{"parallel_block": true, "init": "uniform", "init_std_o": 0.0, "weight_decay": 0.1, "max_steps": 3379}
Each number is 128 + 24 x the weight over its row's rms, rounded and kept within 0 to 255. Layers, rows and columns count from 0. The size above them is the row's rms in percent of the matrix's.

# layer 5 MLP down, 192x768, rms 0.107, rows 0-137, columns 528-575
size [ 98  95 101 101  96  97  97 101 103 100 103  99  96 101 107  99 104 102  94 105  95  93 100 102  96  96  99  97 100 100 101 101  97 108  98 100  96 100 101 101 104 102 103 100 102  99  97 102  96 101 100 101  98  95 105 104 105  97 104 104 106 102 106  99  99 101 104 107  98 100  92 102 106 106 102  99 106 103 106 104  99  97 102  97 101 102  96 103  99  98 100  98  92  97  97 101  99  99  97 100 100  98 105  98 104 100  98 101 100  95 101 100 105 100 103 104 101  98  97 105 100  99  99 103  98 104 102  98 101  93 101 106 101  95  95  98 101 103]
[[151 142 138 109 117 158 145  89 125 135 104 114 115 136 105 111 113 153 119 133  90 110  85 183 162  65 125 145 111 107 136 127 104 170 125 102 166 140 142 135 119 141 171 118  90 138 106 151]
 [ 69 131  89 108 124 106 113 130  96 142 112 133 136 140 138 150 164 141 115 143 161  85 119 159 117 141 148 167 127 134 154  99 160 183 156 147 149 176 131 146  86 149 121  80 132 151  86 134]
 [ 59 107 121 113 131 141 149 121 123 121 116 189 118 128 140 121 167 129 120 151 121 149 141 141  95 110 126 111 126 167 147 142 154 100 152 102 144 111  82 126 131 131 125 111 112 110  88 106]
 [ 92 137 106 137 127 132 152 125 130 162 119 152 121 143  92 121 154 140 138 116 151  79 160  80 131 122 159 108 114 133 137 139  61 124 134 119 101 148 109 102 133 115 125 131  91 144  98 112]
 [150 133 115 145 100 167 128 117 116 101 122 132 101 109 121 149 134 141 166 108 141 140 127 110 153 153 117 121 117 117 154 144 133 149 110 136 127 150 118  91 133 116 164 146 131 109 148 175]
 [ 96 135 174 120 132 134 142 151 127 117 164 155 142 148 157 103 108 143 145 145  93 155 131 142  84  93 134 150 129 149 186 107 102 127 125 126 145  99 133 142 130 156 144 148 145  85 118 156]
 [109 132 104 126 114 125 155 109 124 167 107 141  90  77 104 138 155 140 141 120 122 107 169  90 115 132 142 123  98 170 106 151  98 147 142 117 139 164  73 137 129  79 100  81 170 100 120  83]
 [140 121 148 121 126  87 130 127 124 131  96 122 103 132  81 122 159  77  96 115 136 103 187 147 142  95 131 109 159  90 149 130 107 148 114  84 115 136 140 128 157 128 111 133 117 123 149 106]
 [ 81 127 167 127 104 126 145 101 162 174 141 111  83 102 125 128  83  91 155 110  69  53 115 112  96 143 175 119 102 144  99 118 149 119 160 104 131 124  94 161 146 148 168 133 112 112 113  85]
 [170 154  83 128 148 147  76 141 124 148 131 156 114 126 100  87  99 119 126 138 154 117 160 131  50 113 121 159 141 135 124 192 125 161 171 137 175 120 134 153 141 131 112 189 146 144 122  99]
 [131 129 118 140 127 141 101 114 117  90  85 148 102 161 155 124 129 102 110  84 155 119 152  97 104 138  64  97 109 101 162  86 136 134  75 116 117 149 130 124 107  99 149 146 104 139 132 154]
 [133 124 128 136 142 116  91 120 148 148 151 116 117 133 107 106 117  85 133  99 162 103 144 155 115 122 177 141 156 134 155  61 114 107 116  98 123 123 120 138 150 123 117 142 168 124 155 128]
 [124 132 103 158 103 118 150 134 118 140 123 132 141  51 160  97 111 167 159 125 138 179  96 118 106 110 122 157 149 170 157 105 120 139 114 148 103 147 116 116 113 108 121 105 108 135 133 160]
 [149 129 131 115 117 100  96 152 103 123 131 136 143 138 127 116 111 130 131 132 113 135 119 125  64 158 173 106 180 108 105 128 100 133 121 134 153  77 124 188 125 157 173 116 145 124 126 109]
 [169 159 120 141 149 125 119 105 137 108 155 109 195 126 129 129 107 164 112 141  89 118 119 137 146 124 172 125 136 130 172 128 118 138  91 138 158 140 118 130 126 115  87 197 142 159  97 109]
 [116 150 138 106 145 131 119 140 120 115 149 126 169 146  91 151 102 127 115 119 161 103  92 123 134 140 119 107  86 114 143 128  97 134 142 151 157 122 160 143 152 108  98 146 139 134 100 161]
 [110 116 106 126 135 129 123 150 113 150 134 141 145 157 140 125 132 132 140 109 120 129 143 114 125 141 148 154 178 104 131 108 129 151 172 129 128 116 179 101 145 126 132 106 156 163 149 146]
 [175  99 121 155 158  82 139 107 103 130 107 113 164 174 106 131  99  99 138 120 136 130 113  76 145 120  98 117 146 123 160 163 111 147 149 122 116 113 160  86 128 108 122  91  60 105 117  47]
 [ 88 150 134  97 121 176 105 128 171 124 116 142 105  57 165 121 117 123 151 102  84 166 105 114 142 115 147 127 124 145 143 133 153 126 137 102 107 107 166 157 112  95  97 156 155 139  88  79]
 [ 88 131  78 112 180 146 150 141 129 100 101 142 141 167 157 130  80 164  82 118 152 137 128 194 109 163 143 115 118 102 171 117 104 127 106 117 124 140 107 130 121 150 140  60  86 131  94 124]
 [153 113 167 127 136  85 147 142 132 126  93 149 143  81 121 134 170 107 174 133 102 130 157 195 122 149 132 148 165 120 116 127 162 136  99 146 135 138 139 150 144 130 165  90 112 134 132 186]
 [174 121  96 136  96 131 108 152 136 126 180 112 139  88 103  94 114  94 114 152 105 114 150  83 140 134 132 124 111 192 111  99 121 151 110 104  79 144 122 173 133 113  86 123 151 107 136 153]
 [112 134 112 158  93 129 120 100 148 139  89 124 119 115 125 112 174 144 144 133 127 106 142 129 102 132  88 105 101 145 137 152 137  82 118 127 121 143 108  95 112 147 151  53 109 130 124 133]
 [155 169 141 134 153 120 138 154 168 110 100 125 134 116 130 174 104 144 163 120 121  89 104 193 138 143  86 157 122 150 120  73 103 128 138 121 131 166 150 111  88 104 130 173 124 118 127 118]
 [110 116 108 124 141 100 129  80 130 105 123 140 130 128 154 148 128 124 119 112 172 110 122 123  57 122 162 124 151 116 131 117 137 155 135 126 122 120 129 105 127 169 128 147  98 172 127 107]
 [150 153 119  85 166 137 160  98  91 158 157 160 130 142 114 117 107 152 117 122 139 106  98 118 181 114 130  85 120 129 119  72 128 132 120 118 127 145 115 120 111 131 106 126  80 102 143 143]
 [153 142 114 126 134 132 131  77 133 128 119 125 125 133 149 160 118  88 180 114  93 128  82 143 129 158 103 160 116 116  88 151 161 110 142 165  98  94 118 132 139 151 142 106 163 137 140 142]
 [124  82 171 123 108 129 133 106 145 106 127 115 136 138 125 122 146 111 113 142 129 127 120 135 117 129 159 141 165 112  86 147 104 121 134 139  65 120  82 110 125 127 127 128 121 128 137 126]
 [127 100 119 158 153 127 108 113 100 149 184 100 135 128  92 150 139 173  99 150  98 135 159 131 164  58 124 149 160 189 128 151 136 133 133 132 177  84  92 138 133 134 126 109 110 104 118 130]
 [157 106 102 123 148 136 144 111 146 157 131 190 166 124 117 113 125 120 145 121 139 131 133 119  72 109  96 146 155 111 143 120  80  78 153 115 123 123 151 138 154 133 107 145 177 140 163 136]
 [ 79 128  76 120 132 126 131 127 154 120 116 100 108 119 148 103 147 125  45 131 156 102 122 146 139 168 122 121 129 125 112 130 187 118 130 117 140 101 140 127 110 100 116 126 100 119 140 118]
 [153 127 133  91  68 154 144  98 122 129 132 105 140 151 101 145 106 112 104 125  97 134 159 136  72 117 168 130  94 119 171 127 139 154 147 162 166 146 111 130 149 142 128  98 118 119 118 130]
 [138 124 168  82 138 114 156 102 133 117 109 115 160 120 141  94 144 107 165 135 111 170 125 104 107 109 161 126 139 112 122 133 147 126  56 139 119 111 114 146 147 182 132 163 171 151 116 150]
 [117 114 114 121 134 124  51 110 114  87 152 120 111 165 154 118 134 138  93  77 148 135 162 158 132 107 117 115 146 129  88 137 117 154 123 103  99 112 115 143 122 155 144 108 135 116 143 109]
 [112 138 127 127  64 142 138 191 163 128 173 131  95  94 154 117 159 109 136 156 113 135 159 116 129 175  91 144 138 126 140  89  92 114 123 111 134 107 120 130 125 109 122 113 133 137  85 151]
 [135  95 123 127 169 138  96 148 168 143 149 123 134 142 113 103 111 144 112 113 116 139 155 141 106 104 140 117 142 143 107 123  89 153 164 126 158 121 119 120 123 116 147 132  95  90 113 146]
 [137 164 117 140 165 149 148 133 156 149  62 143 123 135 125 121 132 159 182 128 116 142 156 154 146 144 128  99 106 103  93 146 107 127 120  72 155 122  86 109 148 137 142  79 112 156 132 112]
 [112 157  86 118 166 102 123 108 158 127  79 155 128 135 111 134  92 133 124 144 137 119 105 170 143 161 113 161 127  98 131  89 142  99 139 116  97 162 132 124 105  94  96  89 142 172 159 132]
 [124 162  81 156 140 180  73 157 129 158  99  86 133 142 122 152 160 134 142 150 131 164  88  77 112 143 132 136 142 129 147 137 109  95 117 108 141  78 129 149 151 129 110  90 154  89 120 143]
 [116 122 137 108 145 133 137 119  90 120 169  97 151 126 126 101  93 115  91  75 112 107 141 136 113 120 122 158 140  83 111 129 123  95 153 106  97 117 133 130 132  98 147 147 125 148 141 113]
 [170 150 126 166 139 124 169 120 134  93 149  90 114  68 145 139 137 140  94 145  94  98 129 150 158 128 109 158 138 108 168 141 158 133 182  94 112 153 143  88 131 139 138 172 175 114 106 159]
 [106 119 110 136 126 168 106 131 118  83 130 143 115 155 103 175 131 137 103 131 138 110 110 134 138 149 155 132 147 117 114 128 140 122 149 125 120  75 142 156 107 129  73 146 132 169 154  90]
 [143  99 141 148 145 111 143 140 126 160  88 129  97 116 119 114 131 198 100  98  97 118 105 181 126  79  50 157 113 131 126  97 116 126 176 148 118 153 126 139 109 118 128 127 151 118 161 121]
 [122 179 139 149 122 112 109 113 136 117 159 106 108 118 144 142  94 135 136 178 113 122 142  98 149 165 124 110 131 135  92 108 132 103  75 103 108 122 139 119  92 111 131 110 163 124 104 121]
 [ 87 114 168 124  95  99 151 134 123 149 125  97  71  97 146 130 106 125 163 116  77 162 170 119 148 106 160 150 112 105 141 135 170 113 119 143 123 152 124 124 142 157 140 141  88 148 124 138]
 [154 153 134 110 121 159 141  90 111 131 129 118 108 137 130 163 149 118 140 163 126 173 120 122 128 140 117 127 157  92 118 143 133 140 123 156 142 115 123 127 142  98 125 108 162 112 115  79]
 [173 122 117 157 146 134 109 110 106  98 116 102 104 124 113 152 111 139 110  81 160 115 109 115 113  98 123 155 125  68 114 113 111 143  92 123 115 114 125 146 126  96  97 123 134 173 140 119]
 [115 100 115 107 138 132 115 152 111 152 135 131 164 147 165 130 133 136 131 127 106 152 108 114  94 131  98 167 176 123 132 122 141 123 136 121 146 113 119 134 123 118 140 135 131  96  91 138]
 [168 119  98 127 152 142 125 103 134  83 132 127 140 112 104  89 173 132 115 120 104  94 101 142 111 136 118  71 139 135 137 106 130 117 143  97 181 143 145 141  98 135  86 113 136 114 115 129]
 [111 119 115 144 128 183 108 133 171 115 161 194 145 136 109 130 125 103 143 158  89 112 122 118 174 151 126 113 153 121 145 146 121 136 181 120 122  87 112 126 106 100 149 154 107  90 150 104]
 [161 168 132 117 106 145 156 133 156 113 146 153 122  91 107 109 104 111 121 139 100  68 155 143 100 116 130 138 113 172 102 140 168 131 107 116 119 144 142 150  82 147 101 144 119 113 173 104]
 [109 143  68 119 124  66 103 134  97 105 164 103 138 131 119  87 147 123 145 135 139 193 148 113 134 107  95 148  97 140 128  97 120 117 142 150 113 129 128 149 143 134 137 115 116 115 149 134]
 [106 126 150 113 117 128 105 112  91 141 138 142 113 114 108 176 136 115 114 154 217 134 125 104 121 126  99 177 118 148 123 181 114 169 119 118 128 141 125 108 186 135 124 128 156 135 171 136]
 [123 143 139 150 131 143 149 159 140 106 116 110 158 161 135 114 107 150 166  91  96 150 107 157  98 147 100 111 131 155 102 116 112 124 120 127 149 105  89 130 130 163 128 148 109 110 144 138]
 [ 98 130  97 150 128 106 138 154 122 137 110  69 137 104 109 117 146 101 120 136 132 114 108 131 133 129 105 110 106 168 160 135 190  98  76 117 131  91 145 123 155 118 123 134 137 129 117 123]
 [ 98 118  84 116 159 126 108 111 135 123 122  97 130 148 114 130 133 138 141 117 133 126 112 109 129 129  84 123  92 138  76 159 114 127 126 112 101 123 121 127 155 113 169 136 133  71 121 117]
 [111 128 147 117 126 170 154  89 112 208  66 120 115 124 141 111 132 124 157 133 109 130  94  66 133 122 126 155 124 172 161 160 136 144 117 134  73 113 115 150 135 158 108 175 136 121 117 125]
 [ 66 122 149 118 122 132 169 106 109 119 158 135 124 103  90 145 144 116 124 141 142 154  89 117 163 120 102 107 121  92 143 102 158 117 136 124 154 125 129 139 124 194 136 155 138 136  86 145]
 [109 152 145 102  99 117 141 146 146 147 100 125 110 151 139 130 116 139 146 113 100 123 103 123  99 131 138 108 100 112 128 133  72 146 121 165 153 156 125 164 124 144 130 154 140  81 119 120]
 [121 164 134 136  86 146 104 115 136 134 124 154 124 115 102 147 163 154 131 153 132 133 109 144  67  48 122 103 126 124 136 139 102 105 132 164  96 122 161  89 124 128  86 148 122 134 152 142]
 [121 125 122 146 144 139 129 113 144 116 146 104 156 115 140 139 174 114 116 157 117 126 143 139 123 112  67 132 109 146 120 151 129 154 129 150 105 167 162 155 137 109 124  98 105  84 128 108]
 [149 139 163 125  98 148 135 123 113 171 130 133  93 133 139 135 136 105 101 120 137 178 159 147 109 108 164 169  70  92 142 112 108 110 162  93 118 154 161 110 104 137 122 138 138 116 137 152]
 [117 136 133 156 124 112  82  98  88  61 116 139 140 170 123 151 121  94 159 120 165 114 118 149 130 169 153  99 128 117 115 130 170 128 149 128 129 131 144 126 107 157 122  83 110 123 127 118]
 [149 140 171 138 143  96 111 133 141 113 126 146 127 144 146 131 126 144 112 128 127 130 145 193 135 123 147 154 128 178  79  84 120 130 130 133  94 140 107 153 146 129 115 116 131 133  75 126]
 [155 121  90 140 122 103 188 116 133 141 143 134 121 124 165 138 138 100 149 143 141 154 118 118 140 145  87 142 137 103 122 145 103 137 138 146 144 138 101 126 115 156 151 170 128 161  99 125]
 [146  95 142 112 115 151 136 106 144 169 121 117 162  89 151 103 142 118 132 112 116 127 137 115 128 160  78  90 101 115 129 110  98  95 142 114 147 180 101 146 159 166  99 109 124 125 138 133]
 [165 194 120 108 103 155 125 150 141 108 133 148 114 104 173 155 112 134 153 132 137 124 178 118 129 125  79 132 148  75  72 145  90  94 120 100 124 120 167 113 129 109 178 126 123 166 119 101]
 [124 114 116 127 145 130 131  99  92 174 151 157 111 180 124 111 137 138 118 135 103 112 110 123 157  94 132  99 122 115 153 114 112 170 129 104 119 146 104 147 120 153 132 112 103  87 141 169]
 [106 151 160 146 153 117 179 139 147 121 153 126  97 122 124  97 163 147 134 130 105  95 125 103 115 135 129 117 123 130 117 140  91 131 177 117 119 127 168 127  67 144 148 100 131 113 124 127]
 [159  85 125 112 141 118 125 134 131 139 162 174 102 151 120 119 123 130 117 106 164 135  89 123 145 120 146  85 138 125 122 143 151 103 103  93  86 151 128 153 133 104 124 117 155 124 164 157]
 [166 114 140 136  65 110 125 129 210 121 149 183 124 136 143 162 150  79 152 168 115 139 122 182 153  96  84 133  97 158 145 138 111 171 128 135 114 118 123 104 117 157 187 119 137 126  96 116]
 [ 98 105 138 139 127 102 149 142 108 181 148 122 132 116 163 148 118 136 113 131 176 111 127 128 114  99  70 138 129 130 100 125 115 103 140 131 116 132 144 102 146 114 159 125 139 110 146 104]
 [140 128 117 123 172 118 109  97 161 143 117 112 155 124 118 144 156 139 156 153 117 135 100 118 118 131 148 108 121 156 131 120 113 134 118 134 125 199 103 125 134 141  95 162 118 111 152 134]
 [ 76  97 152 125  97  85 173 110 168 145 139 147 124 106 179 179 141 129 116 129 130 121 128 120 121 103 111 140 136 156 105 158 125 173 124 106 137 114 132  94 119 113 128 116 102 191 150 105]
 [126 107 152 138  85 136 118 132 150 137 125 113 119 116 108 147 115 119 124 141 128 134 116 124 140 127 145 143 127  98 142  98 112 111 102 147 101 144 110 155 115 143 129 150  90  98 133 111]
 [ 76 149 128 123 168 172  96 133 137 164 128 111 115 144 141 149 141 138 166 144 135  90 125 110 141 138  87 129 125 153 161 116 161 111 154 150 135 118 135 111 128 117 131 113 133  84 158 109]
 [105 114 137 151 128 125 154 196 113 145 113 155  93 126 116 108 163 106 134 126 108 132 154 128 138 164 173 146 155 138 158 139 136 141  90 131 166  90 121 145  93 134 108 149 104 148 154 168]
 [136  95 127  95 118 136 150  63 121 112 174 115 109 124 137 146 126 102  69 112 149 118 118 123 134 128 137 181 119 110  90 130 101 116 118 123 138 146 143 124 136 100 134  91 106 146 109 143]
 [172 129  96  97  99  91 120 155 146 136 130 103  91 121 146 151  71 141 110 140 168 109 124 111 124 137 138 110 113 117 117 126  69 161 129 116 118 135 176 168 154 137 157 107 102 116 105 112]
 [149 117 106 120  94 145  96 156 106 156 123 146 176 114 120 141 145 127 142 115 105 104 137 138 138 103 108  91 134 126 167 116 113 138 123 159 144 152 120 113 109 126 157  60 142 107 137 109]
 [128 174  66 101 147 150 145 158 133 147 158 138 149 102 129 124 124  98 132 112 116 102 110 103 120 125 130 110 140 136 143 151 137 100 145 128 183 139 106 148 115 126 121 105 160 122 121 121]
 [139 126 121 133 124 168 173 136 101  93 172 105 129 131  95  92 113 125 133 108 106 128 142 123 108 135 121  92 116 140 138 122 136  81 115 126 140 146 147  94 110 121 166 174 113 135 118 154]
 [133 164  92 164 164 109 142 133 101  99 144 142 124 109 150 130  90 133  87  70 114 130 146 112 120 127 134 128 114  84 118 137 132 114 117 117 127 127 120 137 152 138 145 126  65 131 121 140]
 [130 140 143 129 108 101 127 144 130 137 131 117  90 144 138 107 141 159 118 131  91 159  82 139 154 127  89 150  89 160 141  79 161 116 151 112 120  99 104 115 129 133 119 131 133 117 167 189]
 [153 136 106 126 136 157 178 135 118 137 130 122  98 119 137 136 149 155  91 168 115 143 180  92 135 101  98 129 162 168 144 127 121 120  95 145 115 146 157 127 107 148 138 124 120 129 155 116]
 [147  52 156 133 141 155 126 148  99 130 110  80 161 118 107 155 137 128 162 126  99 119 166 126 115 135  91 118 127 131 131 172 181 125 145 144 128 124 155 122 202  99 141 154 150 137 104 111]
 [150 102 125 139 109 119 142 145 154 108 134 125 120 138 192 100 135 101 150 144 179 134 176 103 177 110 134 157 178 111 124 151 121 114 111 121 156 148 124 110 105 185 137 188 125 143 100 120]
 [134 145 137 139 110  92 167 107 143 131 121 123  95 114  81 141 106 156 131  97 141 174 121  72  78 126 147 138 141 148 127 115 179 135 143 147 148 128 152  88 137 117 170 117  90 170 107 121]
 [135 103 136 185 153 151 140 137 124  92 131 110 146 128 102 148 125 145 136 153 192 107 103 135 112 148 125 134 102 176 140 118 133 140 122 137 122 133 101 142 155  99  98 134 146 133 130 133]
 [129 133 135  90 173 163 141 143 115 158 126 171 150 142 136 103 127 137 146 135 121 107  92 118 137  84 145 124 137 143  81 141 105 139 153 160 137 142 124 125 194 106 141 138 132 117 115 112]
 [105 120 128  97 131 106 142  98 148 124 148 124 138  80 131 142 163 121 149 136 123 156 136 130 101  85  76  72 139  99  80 144 136 150 131 146 133 136 140 134 158 133 128 110 102 134 122 121]
 [155 150  77 147 163 144 125 118 103 138 147 109  86 154 111 131  85 122 161 132  78 148 154 142 137 117 161 157 110 140 110 138 161 132 110 109 151 124 173 116 139 167  99 149 113 160 129  93]
 [101 175 133 143  97 187 150 116 137 137 154 153 147 101 173 146 154  96 103 141 119  99 122 116 143 124  96 112 123  94 150 149 115 131  90 120 104 125 112 117 189 137 126 166 102  93 167 165]
 [126 145 126 109 149 118 109 129  93 101 146 126 139 120 155 115 169  89 107 133 126 131 153  79 117 138 147  98 126 123 156 160 126 121 132 148 149 140 128 156 128 154 109 118 172  77 169 160]
 [123 136 115  96 149  93 122 129 159 131 103 116  86 149 162 157 149 147 140 153 110 140 118  83 130  94  89  95 142 151 167 157 105 116 149 150 117  99  97 100 147 125 114 113 141  95 122 128]
 [138 140 136 117  76 135  90 105 152 166 132 135 105  89 107  81 130 131 135 131 161 125  63 146 145 106 131 108 139 116 122 154 115 179 156 117 130 118 133 111 107 119 122 137 114 142 115 104]
 [161 136  88 175 145 124 142 152 134 142 110 105 107 101  80 109 141  83 118 148 134 187 156 115  97 115 144 104 138 138 130 111 101 126 110 128 127 111 150 148 104 113 138 125 135 120 120 137]
 [151 123 142 143  91 136 116 154 124 124 128 111 121 114 135 116 130 153 105  76 143 136 105 149 112 135 115 118 140 126  93 155 111 126 140 111 142 138 146  77 149 143 137 145 129 170 148 142]
 [157 113 159 149 137 109 120 126 131 150 145 186 143 153 100 115 181 149 131 157 115 126 105 141 127 125 105 128 160 153 123  84 177  84 102 114 127 152 116 112 117 116 111 152 143 138 128 119]
 [ 85  95 108 145  93 130 139 112 143 113 124 110 156 126 117 100 145 108 115 123 118 119 142 107 141 124 125 112 113 139 121  78  85  96 119 133 127 150 132 107 160 110 151 144 132 136  98 156]
 [167  97 103 100 126 124 142 108 115 133 146 119 100 134 108 101 149  99 122 125 129 110 113 101 157 110 127 108 109  83 157 175 143 138  92 141 147 120 162 123 114 117 113 155  93 110 126 125]
 [112 159 142 126 112 100 123 112 145 176 133 104 121 116 139 137 124 107 105 129 127 106 114 112 134 128 104  79 195 136 127 139 116 126 121 114 120 162 166 146  97 121  85 125 103 101 107  84]
 [ 90 145 142 136 131  95 117 127 119 135 135 146  99 142 140 144 101 140 131  98 145 132 126 110 113  95 143 148 143 145 167 187 146 150 154 118 136 145 133 133 128 132 140 151 108 149 153 148]
 [113  96 144 143 140 124 173 138 121 155 120 147  85 129 161 119 128 104 136 149 137 152 126 139 117 124  79 107  84 126  89  95 126 139 126 145 156 114 130 106 159 146 127 164 157 113  92 149]
 [145  94 182 108 118 106 148 127 124 136 140 124 114 120 118  96 212 125 102 144 148 124 148 104 121  85 120  85 145  65 117 117  90 159 101 142  93 172  97 139 116 135 122 130 109 136 142 145]
 [160 122 133 165 126 138 134 191 143 103 148 131 117  96 155 114 105 137 102 124 148 109 158 153 103  76 154 106 140 160 123 145 121 158 132  83 153 116 133 127 123 103 149 144 134 133 142 120]
 [118 108 104 181 119 111 125 151 103 120 137 142 116 150  88 145 134 117 158 149  93 118 160 104 126 161 138 107 115 130 138 122 150 148 169 105 171 114 126 144  98 107 111 101 147 147  99 155]
 [114 132  69  92 136 156 109 142 128 161 154 134 114 167 115 137 120  80 103 146 181 135  94 140 135 154 165 130 121 114 148 147 166  94 137 127  99 149 119 103 127 194 147 144 137 130 103 140]
 [108 102 101 145 132  92 126 141 132 171 120 171 121  92 152 139  91 137 109  76 110 161 146 115 109 155 137 129 120  76 145 163 116 123 127 144 123 163 115 115 155  85  84 130 129 108  96 110]
 [115 155 140 141 144  96 104 113 115 118 131 113 137 130 132 130 114 157 112 141 107 123 136 132 167  95 142 102 178 134 115 150 134  97 138 124 142 103 123 161 118 166 152 120 139 116  99 121]
 [129 189 178 116 104 130 182 149 124 112 134 122 157 126 194  91 156 140 166 136 182 108  86  70 119 130  91 120 143  93 140 141 162 131 101 125 172 142 118 100  98 149 123  91 131 112  82 103]
 [ 88 100  93 122 137 126 110 171 163 146 132 111 175 184 115  87 141 142 116 133  99  83 115 131 129 144 156 101 135 144 156 114 139  79 118 127 119 150 159 117 146 136 131 129 113 141 126 108]
 [115 169 126 111 162 100 107 145 111 123 132  95  98 127 126 140 100 119  92 116 108 110 130 127  99 147 147 107 134  93  92 116 125 145 124 105 126 113 126 139 106 149 142 133 135 103 112 136]
 [ 81 156  94 146 127 154 196 128 115 148 122 172 107  71 146 168 129 102 162 140 129 121 120 138 143 163 130 128 149 181  90  92  80  99 144 136 134 140 137 153 118 130 101 148 149 140  93 153]
 [107 120  66 107  87  91 113 103 116 144 106 152 103 124 130 129 138 107 121 137 137 132 108 143 126 174 109 112 122 112  86 135  98 105 162 180 130 124 125 136  88 139 130 147 124 144 127 157]
 [ 79 106 169 141 105 114 123 122 100 141  91 149 139 144 110 109 120  77 134 106 112 119 126 121 142 132 126  56 105 119 117 162 138  91 119 117 134 119 107 110 152 112 142 133 124  67 109 142]
 [121  73 142 122 149 163 147 114 109  80 185 102  88 138 119 163 142 123 151 108 106 122  95 152 144 136 138 150 126  92 138 131 125 125  73 145 120 119 128 131 166 150 152 142 177 108 126 158]
 [ 92 125 109 163 137 126  79 120  75 108  97 126 149  73 101 129 149 131  77 159 155 173 146 107 116 101 130 129 172  89 114 120 119 114 110 134 165 127 145 145 174 158 146  85 133 133 131 122]
 [134 127 146 128 153 146 136 115 144  91 124 117 154 122 101 109 136 141 196 122 145 157 151 119 166 127 135 127 150 120 108 133 143  95 153 133 136  91  86 116 145 151 123 110 169 121 137 120]
 [160 129  96 136 145 119 165 195 117 137 110 136 138 113 126 144 130 140 160 106 165 199 124 109 127 117 153  66 111 139 132 116 153 146 119 137 121 146 144 126 172  93 118 119 154 123 138  84]
 [141 117 120 133 161 107 160  95  84 119 129  99 161 133 179 140 117 113 122 118 122 145 165 129 153 168 145 116 102 117 104 141 157 168 126 170 112 152 135 186 102 140 103 149 110 143 121 130]
 [116 105 132 158 163 108 144 158 124 161 147  94 117 193 126 110 138 118 131 111 163 158 145 130 139 126 104 116 114  85 118 120 147 129 135 178 158 148 197 141 142 109 140  83 125 126 177  88]
 [129  76 159 121 124 156 166  91 112 122 130 130 122 126 164 135 114 139 112 145 137 121 153 144 140 163 106 118 122 111 149 147 111 133 172 111 112 126 154 119 145 126 136 171 121 154 138 126]
 [158 131 169 124 120  85 122 132 142  98  71 169 109 104 176 135 145 150  80 130 100 148 151 125 106 134 110 147 129 121  82 151 134  92 125  84 135 124 118 113 111 149 140  98 105 123 124  99]
 [155 113 149 150 129 148 143 163 128 142 147 181 172 166 134 128 116 142 127 166  90 105 120 137  97 112 166 119 139 125 136 140 156 141 106 160 155 163 127 119 153 136 183 110  90 119 174 163]
 [ 96 144 157 127 127 109  90 133 106 125  93 106 130 166 144 131  98 151 128 169 132 134 171 153 167 101 140 134 141 127 164 162 156 124 155 126  87 110 123 132 148 110 146 136  99  94 143 162]
 [105 143 137 149 155  96 131  93  98 109  96 179 131 148 103 127 140 101 103 136 136 131 162 158 125  97 152 122 110 142 147 101 124 152 152 156 130 110  84 116 158 158 104 126 186 132 128 113]
 [140 135 128 138 123 136 153 100 131  78 104 113 111 111 158 136  89 114 141 101 126 119 124 106 145 195 152 130 132 139 115 154 159 153 112 153 133 166 151 129 125 133 143 140 132 113  88 135]
 [149 122 146 102 105 124 137 138 143 115 139 125 129 160 152 113 166 103 124 135 102 111 123 100 121 115 140 126 145 152 137 136 107 117  63 123 188 128 154 133 156 121 100 116 130 146 129  93]
 [172 149 108 131  96 108 100 114 142 127 125 128  66 135 174 134 128 169 156 143 111 111 113 139  86 130 160 105  99 145 112 183 114  84 110 119 107 144 181 130 114 150 113 145 162 128 146 129]
 [148 107 147 157 130 100 140  86 145 162 140 158  91 110 140 130 100 135 131 148 141 133 135 144 114 159  95 151 156 142 145 155 101 152 153 146 141  94 122  77 147 132 142 129 107 117 108 151]
 [144 156  88  83 112 167 137 127  85 165 140 124 133 130 154 139  84 134 115  85 164 142 128 112 138 107 162 132 154 130 115 127 144 102 185 117  99 133 170 129 128 103 134 124 166 126  93 127]
 [186 147 137 133 102 150 139 140 120 119 116  89  89  93  97 104 110 134 118  93 160 153 119 121 150 117 142 119 141 126 153 144  82 131 145 123  93 157 163 127 124 102 150 113 128 156 120 104]
 [158  88 130 157 139 145 157  82 105 109 124 136 107  86 150 132 143 163 163 129 126 128  97 163 161 147 155 121 117 105 160 140 126 153 149 147 137  97 102 151 140 141 128 137 148 127 104 122]
 [110 104 132 146 171 117 135 130  88 148 137 137 134 113 176 115 111 117 141  98 160 147 151 142 149 129 128 168 151 128 129 137 137 174 126  99 106 132 118 143 140 113 131 135  96 140 129 122]
 [142 107 107 108 125  98 101 133 126 102 135 124 128 124 140 114 133 144 130 139  88  92 146 143 122 132 142 154 104 130 127 126  87  99 139 122 101  89 124 156 101 162 102 110 143 112 147 122]
 [130 125 163 167 120  86  98 103 139 105 107 167 111 106  90 163 130 133 151 102 123 142 119 145 168 124 114 122 124 136 124  85 109 111 122  98 121  98 130 138 168 120  95 148 103 105 160 112]
 [132  98 106  76 112 146 111 141 146 105 110 108 126 165 179 115 135 126  99 139 122 126 111 135  99 138 113 148 134 208 113 155 167  95 136 138 147 140 149 114 127 154 118 103  88 119 126 115]]